Weights of a small GPT-style language model, trained from scratch on English Wikipedia: RMSNorm after each residual sum, normalized queries and keys.
Each number is 500 + 40 x the weight over its row's rms, rounded and kept within 0 to 999. Layers, rows and columns count from 0. Numbers have three digits each. The size before them is the row's rms in percent of the matrix's.

# gate: layer 7 MLP gate, 640x160, rms 0.056, rows 64-74, columns 80-159
# up: layer 7 MLP up, 640x160, rms 0.0527, rows 64-74, columns 80-159
# down: layer 7 MLP down (transposed), 640x160, rms 0.0367, rows 64-74, columns 80-159
gate64 099:472428492508470444454515517491471467416446510500434467494571486460496510485512551531492560492574502532427465432476509458523514540498547541514451495500500536462468569539413550488462548419524494434550514466434450537512459480507493497520482506
up64 101:533494490429563455472521488379485516475508445524468516477537481527464454412459447490466494470487443465454466496503450453484531556564531526524539553548477490478486541553474451427512499489533593451471521458469480423451564402439504533491508588
down64 100:491510511425481515543501527486390492410525528480556538519446554455540443471446520454445435459462520544564567515604497539520441499466451492518441456513535550486495485474487474497458515505507456499565466459459488532553518474407479468520441505
gate65 097:429493460522466460483497462592547520501492493518454551521461508434430522449539468475546537557496578492530483507494498489487500463450565583516562496468538451471540562500518539509484554503499474519486564475559441413464495432467452478524469449
up65 117:548630561494474525516470459452519484489433485463533434529522513598539557519561466488502485477507481474446496508480486438487455526492457446510426516524466519484545496528526487566487494484494515441459476553459514522522536530506525459485504452
down65 106:519528550484485490469548469562512510535577468498533455527482527480510512563537515389541490480492591450471476455499418515438577561444597495513526464544555516431503534526459567515398437502529500506543450490498503488530517505520508473509486529
gate66 095:518495514458511523441557449514456469422543439490507452508525459537522508468570508548457485536579512474513512461482487485585551472528531546555516416522440431449490548551504514468474528495504462468491476505591493570500502531520528481443541486
up66 100:552545491479436481481509457455476415507555458485551529491488525515533528503502454556449526497573527433514537494480517528589498504520528526530549484531502517484389474503495436531542452526482474474455426560515489527481460587494594474472481515
down66 093:552548476472560593514449523522586485481561581510499469522498486503518483531497493468530555526549490565525498423556458474457460534545561485554526492551453445482478470509492481487469447494525511455529520437520470475456546483475507454437487516
gate67 102:455566543520502391497502509556529437563523531520456498471500496609461443497532444479467503524483453479441489448490516496492498464508534491477438559467544484477496460428560465552487523403503520484498534496519509485565459448478489534508511423
up67 104:451539450552489499470543552512471517485492477549558550502491442493486471436454508495488522483480476583550490461513515478445495495463509508423447483509542504497529493517484489511492534484573602457473505531559461488483523454478518538483538486
down67 110:460449541419544459478491517464506561538447507508506488520601448534511535521508473516616426544514498475519482520466520419482498470580532491503457520520530524549472558459478544535534432456473469482500459488510456460439456443517431544530532424
gate68 094:512496456457485536442438522464502398483535472464487542446516528461506497458531580504472542403489456503535504476480480561488508537471502454538445476528499528443595434471532476517465494462501496526494461446490452580555457434478517488510506548
up68 095:571446479508458533463590544575451537505535449550473425442453513497512567549464506489505467521488431473489474551527560539521516502527463441476487547476460499477509563488459487482412489455494473545535537559470507517507467548528547550538591473
down68 094:519456477491588490515490534512496422528489398596567543580466465476536432514574437570494531460551552488526491483478483536486557505500552506563476454439523483547445492534555566564464473468488472490513494481544524484466460511519513448478523501
gate69 093:555523462461456534427485569530558541494491525548494519475544477504440541468559542533529444566543549508583435490506553510468462458479423525418458539535488507527478480505553528533529468598489531456462544452441485574548514523437484517503516556
up69 097:490457475488488500553559554503463503523556491436562413527484558476509486503520445546493525529449451462390547509468538496463484594443478477456505534443540499616487603514476521573469507457467453459484515499531554527484528509521492453491540494
down69 089:516568545458458478562466477479519461442497507468461439494463556536535557527513465526518510534508586509509445517443509553441545566532469458527495484520494472485540426476612545586482475585526546530506547508523485570449547469431534433512495547
gate70 119:486527522433525533471487508554456563606491562487487486461482482482539523480516482551510516524495518486570462464462524571509501517492487482538442473449572533501529443574487468523420451523511438534528498501546578526522444526477539476497417488
up70 112:473521478547454455576528479503520506492484505549560490424566536500522517506468470517509416482539381490523467498488507437499535400530445509508525460566527475477452481485523473573456487493556475482455567526419445520544467482510528500574464475
down70 110:531448465491519493412497383436516474507477453562468433558493602451531492486473427507502556441523526510494521521496519466473514501496498526475537492512510485464506519454421433531496442458440459517500494431501512394505440516450513446463500533
gate71 094:499454536519499482535479495417546489558453499516557576443548470468489436542540451522488540495522498429459511491447482457495483525476529441563557509513537571534431431499516448504556493459458490526428532529522500490563516538470542553469508544
up71 093:505560498534525519538471523501515535553549479500436534433483537478456475503521501454559545469469488483503487386460484551525431414515523517526464449472427455460558508516509489566564467526469480549528503489510494546493564476513466487527543494
down71 093:508503502472537570385493480530550552510503447548482437506535468537516552502517502458451555498532488547464493580517466447532470539469452489518462573458467513484490530552497547431439489477457514420464520574552529526591495476460467510557542438
gate72 098:522541436500491530501469529459486596561461436503547421519420528444541506475546574471473533460580488530520464492576517589525486488519523472513485498550497517580440505497515505415478505595479461490552446468552548471510482506395531434461528471
up72 099:526446554531507526495449514566437508461505487484494533458458473447520533531531542558414529514489484524523522393578518564488476507494445478534487493529465568479532572470534573537559533529452485461483499504536528466580486497468419501521551472
down72 100:515494574363509460466466542488479551508560445551472468498551439509550499408505479476532548538578532481588434502523435502521428533495504579452549449556542480524538486551520524536536497507512543470418414585531501452486472579492482473514503528
gate73 098:544522517559491494474536500512536536522455545511487556498488498533440483567416452565549536497548509480541537518490519555575499436497476529573550507496472467513527478498553541448494558472542469485487518518460536546509401545512484508452457527
up73 107:441559547459463459504539441499575478477521522471518456534458472510443504446484441493585545427503467445537485516459534491464495465503562432514561454562469511450518486486478534527431470565548557453490533539496424443499515524523476536519506504
down73 099:475480525505504525443497471552544500502519484524436493587473516493471511521488552498547483497464514535458472566510448527551370520474442496524492546561505550505532446558466470425554535521520457464516455561476468521477428524490471551449430581
gate74 107:449531508512442509454514500575457515466436538507452476456440566520560495462513450454450460465520491522510534548496469539505578512509474512526499479561511466462406564443417540429583497500512458519466550492497486502547451492531521535473475498
up74 110:469559431488514537426537587444570469487544491521551529462586469478520481522541477561487463492461519539458473527491493449529516498497565591499516540440471575514535515566562481510532459487436485512513434484492460582490527495492472575553467544
down74 115:541524471502498546446485532495469423519432530540500536488476577536533466485537499487498427435439612477445460498496528417533565505459462475470455502491458508470443462506455543507494425540570551448550483539468420399438570578533569461514509409